Weights of a small transformer language model: 6 heads of 64.
Each number is 500 + 40 x the weight over its row's rms, rounded and kept within 0 to 999. Layers, rows and columns count from 0. Numbers have three digits each. The size before them is the row's rms in percent of the matrix's.

# k: layer 8 attention key, 384x768, rms 0.0698, rows 245-255, columns 384-479
# q: layer 8 attention query, 384x768, rms 0.0712, rows 246-255, columns 384-479
# v: layer 8 attention value, 384x768, rms 0.0875, rows 192-250, columns 384-479
# o: layer 8 attention output (transposed), 384x768, rms 0.151, rows 192-249, columns 384-479
k245 106:475492516477452539554553473527428435501515463435510520513556461613484507532504494495463556454526522544499562543576483523453511527447560467515546414502481479487463539440524471469461531484563491472473513579522463472506459447475514496505492525447502489504498502558492514544487549533489494556
q246 107:475464463510424561506518543476538527448455484431515515513505573584570449541453514505460494511469485525502609472482487476472520471516550523507524522523469522520497484435532589532487564475500483524478527591478535451515522489470490531543548538434431537493520555431503487504551553520497494542
k246 109:486476511511599481465496491580492516428504490456585537518555527503557497555542602514453488440403488510528523510459420545515561419491489507487521510569517485524509422481502491444435493493517469532451512497513529535543516456505516484546562533509474434555509520575508454514469497457497579504
q247 106:499522525545482554525464533465521449502505513522499560502477508435540403449530473556529439477518465446537542524546441459577508504451480486460468471452517490604445562513543447530486517551506558595570518465549493544541577463611474457493484505492456504447518506583509513493510542492504444510
k247 109:518556521520482476426475524432520472488478499466498514577476541502582519552459522543492465498435497523481524467459480555436471423492499549511458483479492473519491520588466516537440516527527517486480505481534522523498469500511469523526437483516471544509500456502475548506507496480526421482
q248 112:579487497523445493473521474455485559531520453458508476495487476459558501535502541516514479512465428474440506560487477501548546587447540448501532462501532475497468465497524436506526454458501457533492488471538496497461517493517492444462601525502438478517521499474630476497533480557449452496
k248 113:463507540534523389497474448446483494541539462490512446480539586545537569497418529510480580503427467469487495562533524507464497554484590529417476430531505519474513506543523475507534479469494520498486512496540517499438510475478567522459459439517474486500589530482541515475479420501539500494
q249 108:545470505542482474562532520500530473539497504506572561519528535503499540458538575534507499509544526531581577492519490571443507542423476473483542502556527530494567467528501548539499503455470479486494473551578502515528549478516467509535607500493520423520474488436494514451556501563484493532
k249 108:521451511482537599534540491536496597549561503535492496523555427515511541493467532470476508505501516495471513496534464523524543482483446475537506476477486456525471478481452480422497495488444523538470520481532528556494494483548490495538440515535477483506574501451475408537387465473515452516
q250 105:539484498481496597521547434492554517495479482529524503511458474589472444490509511480512453485506500493544513557513511596466538481461449520464458510441517526502490514515461547487473528463405569441533546483505482448554545480520543563467432536485491425449478566491473483463493535493482600515
k250 111:469511457484570512535525492442543585499473460511542540540533469514433450497483566547496466494492494467474626549488471564461449542488511513462471490532487531494448465465520588475467531514516508449545545482457506534529476495535501509500477517413488491519472502493451486528525471426475568535
q251 104:497423490545528495506512489500579464498501520458480503438550473509538550485445509533446523472578533513482517570470502505493424469521564547470486490524477436409521473489497471519468410543459495399528540496500459509515510560504444509430559533510433577499497453492501557479447461535497522479
k251 106:499541540445469537511479541548498539503546515493533499504519511510475490499459564516457570548544409510491564417459517491502476545501524484489492456453463417474503445553514459481498485553457472486550583458423453522570490446561460474519523442493518525493442490498463536497471518533544492499
q252 107:448484526495435495539460469446509443472446510561445529478461471510537531494528473480543520511488580488444536448476490423541446413524448485519486450512471452552462527502480447448501499525508571517530496554502471494545571489488461572503443507478469515445519455463521563473511471502487508525
k252 108:477575608534461510526518492460569586426438470537477493495469465469536515449434475502437521511477498480492438500524483478432427450504470451535565540472482465581484499523520471488511493497528557479422528556466499535610614505495495440527510527526539522444485432464535459426508441542549481522
q253 108:408511527557544431561510473514514506467506482496541400556459531468507396524489482548475500488433543546555470521574492511490539525551464518542553410565481479539529467511460535605471512427440506454476474489457518517454490446458487483488483509552502541521498484523480508521443523510503567516
k253 112:463538560552503517548490533550537519497562514573507453563510459439551455529474482548392522493428553521524528504508574430470508486494474485465493516490432415477393493481454479494532473418495457491449531555462495541469517484512495448456513467593450512447486445537458468532394501521511557480
q254 105:470567462485524437526490482503518416494577422509447530521535536496548523483477508506541525536418530511521512544575398540547479525538540480430530579518517502434502544502462491505515524440507533425511490511508521496501467511479537412515525472493453507536494535505492491515513527415480525491
k254 110:514514610480503489469514565513449537501512504474513531490517533458493528477523508549527540452458541440419543501531448503563522512531521475523532461442495483604577585443567452429498481511506578454505492454510531468443563466510493494472496465559485487541513497467432529554520489464526501506
q255 110:531477468458493556470512450482487516514529550448518483521566506495532547538522512524569499517582522468521486521533536562534486438507500481493511548500459474464543543480551534468485517501559449443470440512558547464517494432486487482481523522487506539610474516483490486535514534507447460463
k255 110:471422472487478532469512451531507482541552513510497513536551467558508541470516553538490560509595493489523518467533510498523501492514487508449521529578572484471446498503479510451471485495515536530492452514534495530516508511493466511525558486517500411621458523439500444520538490435493408511
v192 104:498530517497495541582587520517450514514439459480551517490550493499488472549411497527537535432420467567463469500466500500503505460527500481514484439495530497511523462497521471548457532562461533557476462496512470460511551523506535532479508519506459549470569429461531474589511450541502496470
o192 101:447421480504470486521523547450583501539534527574473470436512488510529483533551454432469461508531529532520510494517520515480528443473567548613476523497515504531460518475419520542515507403527527536566527424505526497512493532505452480527495525517528452487502491515467499469542456518501493527
v193 102:558509539523471475514511496538438515508551480480488506510483562540531507496478561489397509423430495492474522485486481473539493531546529497512466444505484586500434548476510451562490568454512473520556462485472540527514505426544476552534514474491558499497551514503504431537508488518471593453
o193 096:511505523447477516535536580493532486469444511534462545497528513503532503483468470451542433517462499474585535493458561464453503469467533514489512468534529462525500476559442607419453506482528530547451480516499500521495481560539513468470482525530464505440459516472448524522524523460513463547
v194 103:473544499450518496530490513455489506546517494507502487540501500524438572577550488430550506472535533475484519527493449499425510429567497490479432443523514588463540507508484489410483519475454376483523474513502485457437466478427474480523532513536471524534512521509543467515450479496503447502
o194 103:516537452519479527477552493522523491460501510491540527493538443520495503456508513473519544524484475486501496458535524482564483556472515449501537504459442528518493454565503449520570466566529539448451477478573477498525499491542538465446609439506549569523483491535485476506508557484518536532
v195 096:528500468550465473476517523454556527566534531510446457493459519517521524551522545476528448542486497486489442482589506481478526508464451433517453470538488428523560443496485536448478472564546486484446503540483476493471428535536398434499501496494449489507537499535540472473437439474512491485
o195 094:490515504448527493520508508520465451447482491498514484520564456461492529424491497506491556463525499453470526492427481476518525504491470532437550457503519510481417523484487481554506527475509508488465475509479465518519577523460593578543455523535494538526407519480464551518510505519447516505
v196 102:463506594553509438503400514534532577489516502473492505521503549553534491496506469505505575593511558465509571463506520469444477489511499519512423545473463482525468465528612384509530491445561491508460553521498460476500508425509443542510499517533502508476490541474534449537507454485497497436
o196 099:517441453433501526464549540502426494447490486485529545511395419420478515532508620519468520465488426469511484530485479506573453503524486492480491515470491518436475533540467531501517508532489487504548492558520558507549478520469572482515527447476508489486450486462479489505398536471464541565
v197 100:560465503490505498591527484521542497532498519545469506516440542396565499493485508510493555539510455467519498460415428561456509391542539501523499470505501550455579480486476565488445493428500464510526452475481483497565486548488459428504491464516543508463459510471491498477539528569580519489
o197 101:452421529471501486472549477564417579494433462558422473441556493521509524538524421505475504471487483546552484553502582491563509515490513467517565562552513483533460487507552527530551472509475500480530514536553543456489505417506523471506527491507479453500521494494528507490477514400450452525
v198 103:471681551540508567494491483474535474474471443460481460450500476510473455506549434420523432478467492556474515484520549458507509561490577478545538453439454489482466522476512495498463442459479482576514496546425515482515478490462438537564465466429516525560544472554532476497487526503475455435
o198 104:532485445455533513508553570500483512529506488454548457542428507544520508437512505501515594440514472523534471465443465542498522492498488521527459570505549502462550440518460481458529548474501539505537459512521420565514421443462500473488557505551496600443483556484424551490496491466519525501
v199 099:494522552468492438479474475461468515503513485481561484481553523491478510510520536550563510486515464472469510522468487511515482519490534536475555528515478462509508546503545524517475466507478465545515543435531507485543490521479536555466578505529570554519528414409474473443556477445483496564
o199 100:525533466505510532505501480521446457520491419506529583483479500551515512546516513503525482517424524518551456487529511491438514530506474509478474490566578484470471444431522470505564520458503493502453478518509489483496525586464495517448417470467447495486517548515572495478538506500516502519
v200 101:450489431497542517470505514550513480523533468554434527555451503467474474490520439533417484538515555564478560553513420504542513525538481544504449500497466469510524455446476513435592485511480494510435498501471475521493460512562475508466512532477530579552566504477552425499429494527502550469
o200 099:457499482540485509529535523489502516490460514522511520491466531527503501596516574468526507523478465440484562492388556536512530421471578489535472461564495504540550474511609480537527522479462521528472473518482546528531473405488507507512447487518433422487458529517516498460504577434571536479
v201 099:514414451585530474485509521530474420465499491520471536479502553456594449458478539504517531555464524463574491475499450429451480552540598506559530427524488459471515452487529455573491566486486495547406467522523514521468490529486436449551407456469490554490463519486545492490493512508458481505
o201 096:496517432515485489496509422458490595592527539450492517480511577537449530488460429489511449481374496514422500478477524525549508480477488476503520588493473511546520507548494520443466516553499484536528529513504476495499430468500555461472535481591574416591536493504498554472574445535526486447
v202 104:438459472475530590522477548535530473463495521419501532438497487475442442464508532538476492486467481468467527543490459418494539527390548469535510399483532485483482492460457586557475478486491522484529454500533469513511444480503474446562512533472418486554488485550480509476488472545522508483
o202 100:506496531558470444525421506503464499534476583504574459513482503450567496526505504471583496432512492538557485448530563462542457528551459505521548506520439493521524509499517512444472499489539501467564520479493535443501499521479534508511503427536563589513504482512497468500425497470465561525
v203 107:550475523418481499451536450539515539588487502548468452484558510538523514608471467478522501526536464547474469577452440502439412468470508447481464556467504449428529478450549486380494466501469513482493488515444446516524512437530530455487468510429457563452527548531519500537531490464467463466
o203 107:462450481489514558460508533489519491525475495450406500488432443499515467474578540464530463455492502491466523570523482522525504519488448589569511426525458529550448562523480577629526568567531526537498526476502553481465542540484513497496493485561516478472556466458471541458556447475527474535
v204 095:465551474524529491452521571533472496559504470552579500474512536464509578548495537440468430527490516576475508518607480471456473548484441504494474540546558553479541390511524488476454394433473529467508537510520499439543451456509508444385544444495518466452513556519500492544464514496500500472
o204 094:527501518519487509468537459495521497523460465515436409564544508601431468454471574530531548521559485524553481541430517524555562409528505520500485502479514528507436543511441446485541562547459488561530519526561469534483432495488548525514479483448539524575462516521505473453519491507514496521
v205 106:454500525508517549487416468464532437443564455454521402511495482468521508520477548463601489515528493439514501593552506443522567570449493463529567486434519505530542474504481485451520501455591532479507539484512430479472566449514473473528487426481594542509535543565492538530542445515542464503
o205 105:509481522507484505520465518499474498522517463513482451594500515524514453482549506533475415618440502509455524467468516544526516489506533548425434530569494486464408483535532450555541465590459491475500489519477491525442467546435555512443523578549531463492425468499540544495445457529479493540
v206 102:555471521472489446545479533507503561458450531464453435513495414427545462456542495436516478537493504531494553485464522494483435527562456500415573481436471504452511487526481531447550529474430477472472488441478515505493517536501512532552578524470572486601509575556505486529510467463449418475
o206 103:522511505470445572500547504508490498485530482501500573537510487581477509527520597489476530518436459487475489540553505423497489498438481459468443423531538523537495465576502449525500513514486523539537510467547523571577501518484470488518514405558482510468498539550507441489431479455561527488
v207 099:457530475525550384508497457459488505457494447474430550492496562513424517486455453481521507457477515520506582459491515435488444474508533545458467469479444519462535552472463547493422548434512579441521516517510439477516544484467501552492432469541564514504532577502452461460488500462497543427
o207 098:465551447507480468528534458558465452463515510498489476535418474465510482478469484503497468499510504485473441543487508543505519457532452464475573494554559481441461461528548506545511508554488493483531457479442527551468456577571452480531509457563475523554424456498494525490513464577481532456
v208 101:499558503481554463485469501578492571537578514559471531538548490542508481501449493466469477461492528464474506567510512434518550469527524455510524494533505485509475484522444501498496443465499531541505454554527479475547532462494509451536386468617432467479489507472565427465510544408531575486
o208 100:517439508520467568563519463507545466462438473444499456486434474432502580508553502501569459516562535440487527496499500557556501486492513465535468569455442524504511534400493521544479489514533478514562622433574467468497492432499469509482552495398554429461560528531475461528521406517463471477
v209 107:506482492498513527494506448497484561601540492548453497511524452530434543605560461515542509514446478500518532399510427438503390512487528524470472517512494557517565422504479446481550508480485509499520553432484487474534520590404561520403527473552464430477519452545495442570414490518554495513
o209 107:536544460443523464490443522527459472433444408512462506483472514544519490448435534451499587492510486518505488483446537542472597517517487454584488449574513510485502530493498532440490533489518500485478479475523538482517490485506494506529510539530443487601474517444465499461597481542468545504
v210 109:510481517571497513534545486471473451457549477555529494473497484507480441526508549545503512440512499480464472531536450505412525613470507455567542503505593504511516522388497469512527528445501476463540525473538462502512505450427540509550479551564475468475510502569506480546449577522449531509
o210 103:481494523459531485521508464530527527528464540550449490535520492470488471498523497452481483502483531571550541485486459478572539439552459570455454535479534511452536505548455557490452479442488450505541520491458534498564584544501507478513567485521496520501463521516425579522491484475453484442
v211 101:518586602482474463493496570543519471426527524540531501488590510437465461571514478568525518523516532543530508541419503494580440478424413509460515487483506469513548445587433487492518532527577535562440522507503580481472501532509545487459444438490456530542499480509504540514510498535523452485
o211 099:532498463478469497543531530476420495512516500503509506509516501495479459478480426568485518483521504427522528446469508532465577527447499512531477522536493495524442454474487526482503473442450544498469426488600489598518466515559471543502480500512525463478461571523555447515462539518495501553
v212 101:472483469494499495506527490480470509453550455442530521519481470549519469547559556465458490515518518539477542488589558497484484425507512487496500437503488500545478519469414463453516511558488520501478478499443466543445493582477525487530561413491458468402532444435473507504388531470508400549
o212 098:443525508564517515502524542465520548486469499521559541512546485499514536484456570525502536521521566542452533493457552466484496545549485450455524466448545552426490493453597443528478526470453496491506458514529579515488464442508449488519448519543503481527493559492469541512520461500528565489
v213 109:509548535443506432442470524457513541496534514424607444503496502547509510484470444483520567452497507508539559434500476508469552495497559487415518527525529416509476509546476448485495473452593534472560487511448537467560489442517493462556470512454475624435462486516564490547461558534450500454
o213 104:555510478551476555480507459479530496499518462576516487460527457457513460442531463522535506501571499535395425503440422480500478534539491559618453440450448499537528513462536584518506483565461471534520520474486484509508526484526483501487478501558516454467567526549489502550557407535546546561
v214 100:517540586442485445478465520518491500567477496476488482545492492502527437527469490518515531479487635558509524456453506513500520476484467505511524532499539488507494438569463464539544489492479514506449446491488531507487467542537543440460491505506507502458481494478498461451510460493408488529
o214 099:541454521518499577491510523468500514468527441528532526566435474476457547521426518524548510560468429492481501475533524464465522521521448469504500577457514462521439484496450530467529502608541475508540544535527471505528574495438494465550452486430512464468481495483506513515513456505566510569
v215 103:542448447543529560516485487553473544502593479484525460507558571480482556504525476517537545504485447485530490502481505530554555547522487474507480541516468454530509480483465474506439466475520491457510538437469465547508518502505484509599514525447499480519519484547599548478541485462528463541
o215 100:505455537508512397484536481525521461568518475494472532517515495451554538480528452509455435502480562516503455549445462505499466501510513568600455443473512533487519486485432604518502498504514572567448473541494506473514442484472581509489444517565459507463426544489460490501448531421427524501
v216 103:421447482498478541556472491549456451470480491480511472466485550545474513429489490536463531453536494517444467505455493549466524519524503512504482441564531492449596504449480480528444496473464536457548477537419490501477546509460541513527494516549519474496437503465533517522542531480548539510
o216 102:522491481466490462505477514440541542501537478526459480513460509457548487541519546529594448526480488481466531462490497463577580509480515505480515484494553506444505536505549447541510493572501501555473401544553522563493501518525568515445581502501505491506541529468400463411506480437434528444
v217 100:494538454531519507506546387495520565493537591599456496460543456536439476540511459583466489511496498487375549524558557424511504512517549555478508486450505469568404551569489494481498504484455524520504454523500467503459512496480558465464551585489476481481500458529510531502485500478529523571
o217 099:520519503511491502500483605516423534505529429478547524563485469492524496506483552539523421534494580528562406519487440517524497460506498478458511518438465499452571518472529553476523481508485533428474567473499572486533490458511505479478460429449528471514509489465487455476532528505470518451
v218 107:439532503490532593464467548493482539466516511513465506512524533600493528492506480538466557492440522537523453476438373572487495432448467509530541489512543437507500590509548514475572472556467540450445555486510503480504536500453452459556499524401486501518533466516488523498560467553512477548
o218 107:523531525490457450455513467530420480586468509455560514456491511443534539452479482483458469483547502515478562501530577510513498545527544563468457494479523537434498427546505542510535521529532486481497412517504530560487488496551521492456512443509476510586453498547547497513512518492476519506
v219 098:516559522519479421534482443516489451496509527520475563487517466591519503505484509504468564516550415500588576444532498455524518502530516427499479532465490465457494432505537541483538508510509479473497507480545519483414419508469498494526458499506512456444486527409516549443463515496468451507
o219 097:509500499472497530462498552559521463437550521450519479469508523508453487489569478430509449524497524499488507475518537504551478558414462510445549484547532549524548551465458442561459539474431524561534414548472495582517534512537498507501487439450561462420533504534514458539490495590497538560
v220 105:454504469506462529516460546534450587528471571478489468495443524421500524493537455463452541471481521550474540481449462492475462523508541509486535477479523547558510524529540516484515424534535479523515531486565481446488588543454569466406463508481536466497463527474432548463477427537515486480
o220 101:503525511505453507487523467458458454490485418507530552524534490529534513502489585455491459457505515446468524515512490453537438498496499535449528514472566496507531481527527452504506541474443508480566513474430550500483431498479527544525553429545510472512506459493497517539544535444480471486
v221 103:477511482533564452490476523491502519512454441423547573413505494436501537536447453578544473450521470521496520456491486480483537542555526538510593515511464498497492507469522501543524552473544508506498564557461466532440519412521487440480492523501441449461548521413500513517495485519530471534
o221 100:522494535432456515437549466483514469525562546496468441476541519558470457470490478531476466529421488506541508537584511497494492492473485493506448439533466517484567536506546522541458484588457526513551423453465496457553503489544496529523502476571563492453479533507477488491474500483444535451
v222 108:509474462510508401449427479499545568458500494461500432587458512515448592501493540520466484496509473479510514451460517478510532421563505473497510475507395508444524546565546602480552466535491530486472537517458471487450541419552510470457527530582509525483504545498510472457510506523486463483
o222 107:540588530489480471487564482473485455469465563539534503458520457474550462532486506495544468500521500498441538564494529522477453585428468510524516553521536496529489492520416492535492541521535544492523465541534538498508581556508464517553474409448475471536410431452461469528451520557523519499
v223 098:551509498524568468534508400563560565495438474480450440506488445474489578496549488490465503532462469486503474551444490441554500494475560543470559528462558473465537445460460527478478480509539505505454439430565509500525564489477507497525462520467543528490540473474524476484537537539422540436
o223 097:502495483462457564555503504437471475525503508511574498568571465454503560476496463510521521459544545504505478430544483486496592488515487476494453446500542523490438528572501484470500550489496510516501522526515544499404504522483460490411525418509491517472513472529561488511443436505498500533
v224 102:563567425537411455471532537522478456552585548475505543411508538496476502490444515477517480539474546417518506536544542491516456533496494401495474493499533517473558510430448529482439467454557562519480491528484557522479516527513541412556491499496493536525501512512502523424430442479504507507
o224 100:478476506493486455501504553537525544471481432433433527540534466552535482474495527485449460464497530512417531421441506497505491482525510517503547572511467509510481524549536518535501565536483533470426462496509531502455486503522467632478519436485440451483498500452456531546571457511539460503
v225 102:523505489476583423484498558535470455545529519404501569507503580505511453534421475497511488566504563537443493572450489504495513525569513500501525478453543511551463455521517594506478436473470498569438484527598501557459520545509486520508562496572520489466464564473455545502486477486516454478
o225 099:499515532503456504490504466471436539576512461457519461547542461444422506489548520470546520513549471449583507457578482572557485472445434503468470527526560466460460567472457424495426530488546438485471520488501527479486413508458441536450484492505401557513480554455515562506515508495441556492
v226 096:507576501472461537486480523521483503527513543442465531532474521457477521514495429597518538488507497542486467510440393542473505498549468478443466463544495523539531523455559566491497587536521482490446538518521594413493547422419460501474509540506432456444484497444501524507454493525515472478
o226 095:502458501476467472463527484550546495500452469544568464453568526448479490456485547465494466463471496444547524527553544489516516536437512466557522494475573492478497521464560517501510507471451499478488518511553464547483494541516535478514422525522513509449569451492473517481527509477504551462
v227 097:580546485520501462513473455493433522533404460424500497499509472435546483542465561535547451531477539514496530543505508502549541460470546481495476523548478472494454490561468488537498499524459537516572501492469550462506557479465532583483564514556433443535471515489533483495476579452453530528
o227 096:517490470457520537499512544508495543465508509483540547520502434474531519475540522547522561572494476496537478468482475550498492541471434563512525497519514506567524510456529516457528441525539447460435490458581413522509512557499542451488487525429499531483531507504407491502518510511597523526
v228 106:483533486525510482472504487527505558563473502456437438447504469518471442471472466539554518507445497484483478453529455550513536484521443501502527522540503512540460522501499536471501440491469488481496520496492556461465563535463454515476458550536425531453471516469484514437538495460518511491
o228 105:501370501615543518504489539505440465453453467455537462520540505456507500495504557550434560485529508577465521482451518491550530463496474437494387424491490485534471521420516534530502499501489447582513455449484427513515449443505541494492502449508528452451541436512415496466495518523454485511
v229 099:499536435576517569539551531475492442496559546492489501486520543564507449534511456480404554491588520475414514480543518446545561596551589532522490525553556497511516506463503550510532520511545472502546465594462467522480583485486487519538573516477441519506505465534520457563525461464517535480
o229 097:446520466475493477514418510531442478543515542521540413508416440493478594457520438450570472498497470538534511465514514501475465436448553534519554529449518504501498471483448462482518503522479496517554461540516450520504519508495526389455509486514552569581467513496462551479543539562502492539
v230 097:506475486486542507563510489517516442521466467481449502528549419519558508466533494409422460532522434478479432480496482559514513511478534485498525488457476420430451480524405497468570534465579473549515524547406596527493568570554489522456443489505457523470506522467556469488585489545528528547
o230 095:528544506530513492472453453472519480483575443459532510445477563420434466487449491555549477496481464481433481572479527477476491510494465508502497500507547511548581565511457550506472564490482496641444538499507441452491467491489490445527542486465510542480486510608549489483537506543514476475
v231 101:573445545479574428563533539431529509511493441540490481523499535473506474553517510524493486493480497535518458499478450624537486525533594487494562511475526442517519513492455537498524494485513517483498551507468426504490513540559534449509624483486579497516512504452514532490417546483515586479
o231 098:445569481502453530523536533481507471566548484474521511531493476499525497546459468458563494518491510512485490484560560457436558525535476492450463394497528498448472518541550493532505530525474485505523529510578582469506486475460471553469481482583477512469495481533524464465551444511449493499
v232 106:431494593454491533451520506543497544504493471457483450378468516511463539478496472531534551566562521488497479592446513488505518459429509412513555577450441494414433499453545508557496478463468516579540437495504476501599537589544470469497518551449422467436519458523482542496455537479447545494
o232 106:531535561494518517485510469462510465518481473555555544547563460443532569488468492504456437478508505582553494427534477497529530584530483510507461439535500492534567521564364538407453525507512451443485552538497538551518447522492509510441494530513530443458480473481431547476530498497526440509
v233 107:519470535487439555461484478538487504455472539460598530514508480431539437528475484493466528576509498502502476490486480489508562432551470513561518475544434533535477517531547469567479515529505437553500492412556562541441446526583536537528505503484520514505556488532487501519499553461573481527
o233 105:488533492472479446526525505444474555449560562601424510457477526502485472504583461507568538482543492500494521539481480474479458525413521536463454494478532442485507528498491457409530399575510502473568529522487490506514547473521510513492445548507536522573465457503524449510474491521459507508
v234 102:544530521511467464504516470488421515561448575431501521528466534563473483517414514574509479509519447419469453481446506506445484475481468451483484547527453451483555480461505588599527481489467439516548520531498490493467527523532481548423499511555488498517519455444479459439483547555588516589
o234 104:418451471450520507523508506534561444471577526508512467426544500485509431516558498514503527510466512494554464433587453445510411516530542500552520489486464495581487518535516478416480469524482512479440481452536444495517445497492454504545520551433511407452472501477429552493535460488456450451
v235 106:503500503531451486522529524509481504500521486453500483503416434522503479468527491497539538528449537453573539550532485453463459492506434473476541534492521437587465450497496502457507577541473537487516534507500443441463517557520426554491493472467490522574553522428511514569579449494534484462
o235 105:497521428501549485460502479489424487568523561476517553450611504485489495500513531582503529498505451565466457432494456491441508503488510499527486469523461478475467509543521544507428361518464427489481458497485488589524467460497521441488464525510575475530478561480465536458507433534440537522
v236 099:493481525519452517459489544495448461560527484456532480544483575446516505514525544547482505455552519558421537480540577481440506524521490608480467528442492437488478521547445515440472497519466494433477485483466487438500509537540497457462545563604494478455448472525458467494457552583589544538
o236 098:514474560473527484494480504489513457467488513498467470486593435477533479478507505465501544475488520410509487545525468558533423452529540522548456527583536482514509432498504518532503421489523472512560410473516492586528531544466560568539540403459541532539530518498508514497495540528465433452
v237 101:481454465434513507555490452491527499459483431484518453551512429516519548452557508530457531481503487482454465452509490548528483589479489478566502533508577489497472510535481533477534529540533501431488505515414541568464503468516516568481494532523488482482518472600492464530503511486454592484
o237 103:466507511514483511440471535506478507427564542581491525423443540515520544530451484485499463531506556424509487510463450432497483485424540556451502469546432480464455524488528521460553519470511421522521465531526488437438510524482504401520507458492467494534469483432490481587534550534526499531
v238 107:512494467428507544458500605537529535437585543497487566491541488410472502595515475532507553464476480565491445513540513607496478518498508497452539472521417468473514531466562528531546440508527494511407443537504545467529482532617517492508540528481507491443443478516541510500451497546482479471
o238 103:487537523506473465481488451499442517554454476507561466570451520527502533475526423483425433436480547432515478455522516455521570466517544498492500506526527496515495499498476455535476486531508470491608525477509462431450402477393487446535519423510482484552527464546449511514557513526609470515
v239 104:534544489448442553578470451494499584557526535511449515492474476491529581524461505494497447500472517559455487482473474475554553488458500405506544536470508483500514410510565489538411512536521605504596493494414508483473441472473600521515544464457500539468474475419496501462498499555500488524
o239 099:486461483523523498521555602538469466483521529535516468487540492520602433475526471519572485530489518468492491497505504436449467517523494542484469542469415443512501490469448531470529509482506474505483537524528601472520572538514473525525433535466479514457504543508483439481569533584499539526
v240 104:518508474502477509499509450491503491498533521569428420461500484479553487505503540501499496490478537588563537541510472462501528463522497466487579455499500507501559532519463575405540423489512475526509479623427428524457478526465518452523469504394470566409537442496542488532551495530502531473
o240 104:502460535482456540474556543565495503538535471472499492521509506513469474505496504453489542500500492432463455499444450539524539479529503567518488524469490531493498532520501470510489563562501494550470471464512574483485579431472513478518488442503532392513537500497482482503429554457506520528
v241 103:505450557527582483520582516517484564463489507526508522515558537537448472438493518439513508440479494489463492465477460455541449472458519469520543489405488555538505543480561459451415496524538520522443538459537502478485510540522475503542369449483627549490486528495546492497470409426486503578
o241 104:533479464531456482495480542481452497508463518474506515493507499535470537565523470523495469497490563434485416497537474494467584471530497505422458493520545437483493470527424506512509481543466492491532499483535470546474439459461449484411538471535500450542471514528503539515548493503520491470
v242 104:547488401496492539478514538549476502602474481550486507537577558521450569537445502525505518474563530462450552531565523520517487469551515501545567550497525505391487441499456488538539527461513503544492547461491472471522515519448523541442587485477526451494500536441484456441462572452559502516
o242 102:521444504496553499579517474465488494422498505450413474458504470467445534517504492460426409523471486487533488453460548537574522475461437552482497468512457512566453472455540477497524494517479539434483499492535451484529476572498471458495513540605441593455486430492477533509525422529515528573
v243 104:508533518518559478467544517564504470390507476444535526550511575499460548438503493428501457469489458502588507542504487473429496556520492474490554484504519521505551527438504570559483459576421520532468433489570529502450552509550482468475456482561447500516543560574501571470462446474500497522
o243 100:472472422512425522501465443473487508647533487565478480463518468627458519538523507468494429495464563538532593468546497535468502479518539510545473490533459480512545475580518478516508459429539468489522562536479440451518446575439516573506482462568451444499487501493458474504546529510522451449
v244 101:539459465514557514514502438531488551513423437564459473466553449544471528477499513502530541471471542494453521512516485520519510519519577550473505495466453491529496473480392533565500432459428522483502515488511553524469556499498492425460453569480469585511525508500448503467481506478486389487
o244 100:476469544545523486516496540429540490536508559480482498510532507515541561507485485458456523483582447480475497492464525502495498530502484485561495535453508514564435525463527467499534541560554467550495529487485456507471459508463552544516498492444505484470574402510468464551454531509527587488
v245 099:482515546504532595579465470513534487436479474433549487428513481498474587410475473501479494496518518573547577523438486497492478484508553521522466487481429473561452547543518561500484542567592500495514524483497538503595515492513551500526495524543548498545554521454493418521601541476540520516
o245 100:499502471460433516504548520503489494531493494513510511514493493503556420545484516462462439534457545461458522464552467527441513547447487533445463511397551482494531499457477441529526471418488488559552432452453511476495470567533506533478489510449500545497427577572528460476514508548476492486
v246 100:532428523536554486538439481452482512439520505488489428515500529499473464513527483529586458571488486491519519508584422519525435432506475547395514480574508557560567458486489516456509561485484471489514538518515481536508472509472545498502467478493521451440500514523571541420480478513540575531
o246 101:495401594514437520533555520509541479556446459448490594509501532463465495557499493526509552456541478479533514534435505417510555581454515401523467525549531412515505515523542489480511497526505518458439501476467498444595453508496453478532484549480471521544501542524463457562545525485484564464
v247 110:513517428577504458549498459501520512532555445446514560449479409520485520490487506496479441501484492476415482506518551532499480505478511490482526488443551504505529503456519488506557468601507525446524464543527457517491531512492449532517500457552500494392501467551534561524532475508513482494
o247 106:490484506417478513477507512550598525557466505518502438491484522533513457529500530505579521509515578532625500452407450436444461506453454448496449570553535500488496421443472559486423562495510482524425443491536540465509448507487558433476502495470491431460473525534524468485520443491532519494
v248 103:553475485427540506545500599545482472512483482530565579417514486524461538507537508510514544524507463460468577564480490489518641499500535436493561580525453506449528505515514518528432489442493539484532479468558476481503456525498470429420511511537486491459523506435448494507514460552513501505
o248 103:487518570508544431496546494444588533518529470498509480542507509504526502519512521489476509483499537518487480477489449527549478516497518522443488416548469535535463547442439496504465454629511448539528460463494488460457485512534515547541566527446503504507494462501497501535493620460486487440
v249 101:521481573497445523520548585493509519526526551515518501453520460468464502463489529542523513562504499478470462440577527461468464434532553492548511499496508443513486473515533501503528433437509471479434541524513487490525461517536480515590427544488489529506436490501507516527509468454521476491
o249 099:454518431516580524444458443512527497526534509486451483512513552553450474515518504388443522506546512542533529554484510498489546528553463491490498534463534543495530489502551480461535564540513485486552485439513445479519511483493575500543562478487466453508502463481519488520471553500513515584
v250 099:557453420549495461408493425436494488506469521545509432537536532468555507444480480513502472517516535477436520527442471581526525527515543498460471512451482506480552518408511517526413465558563478507540568456436442558530514526464478486490477467489519505524549463521472421543533518456545507512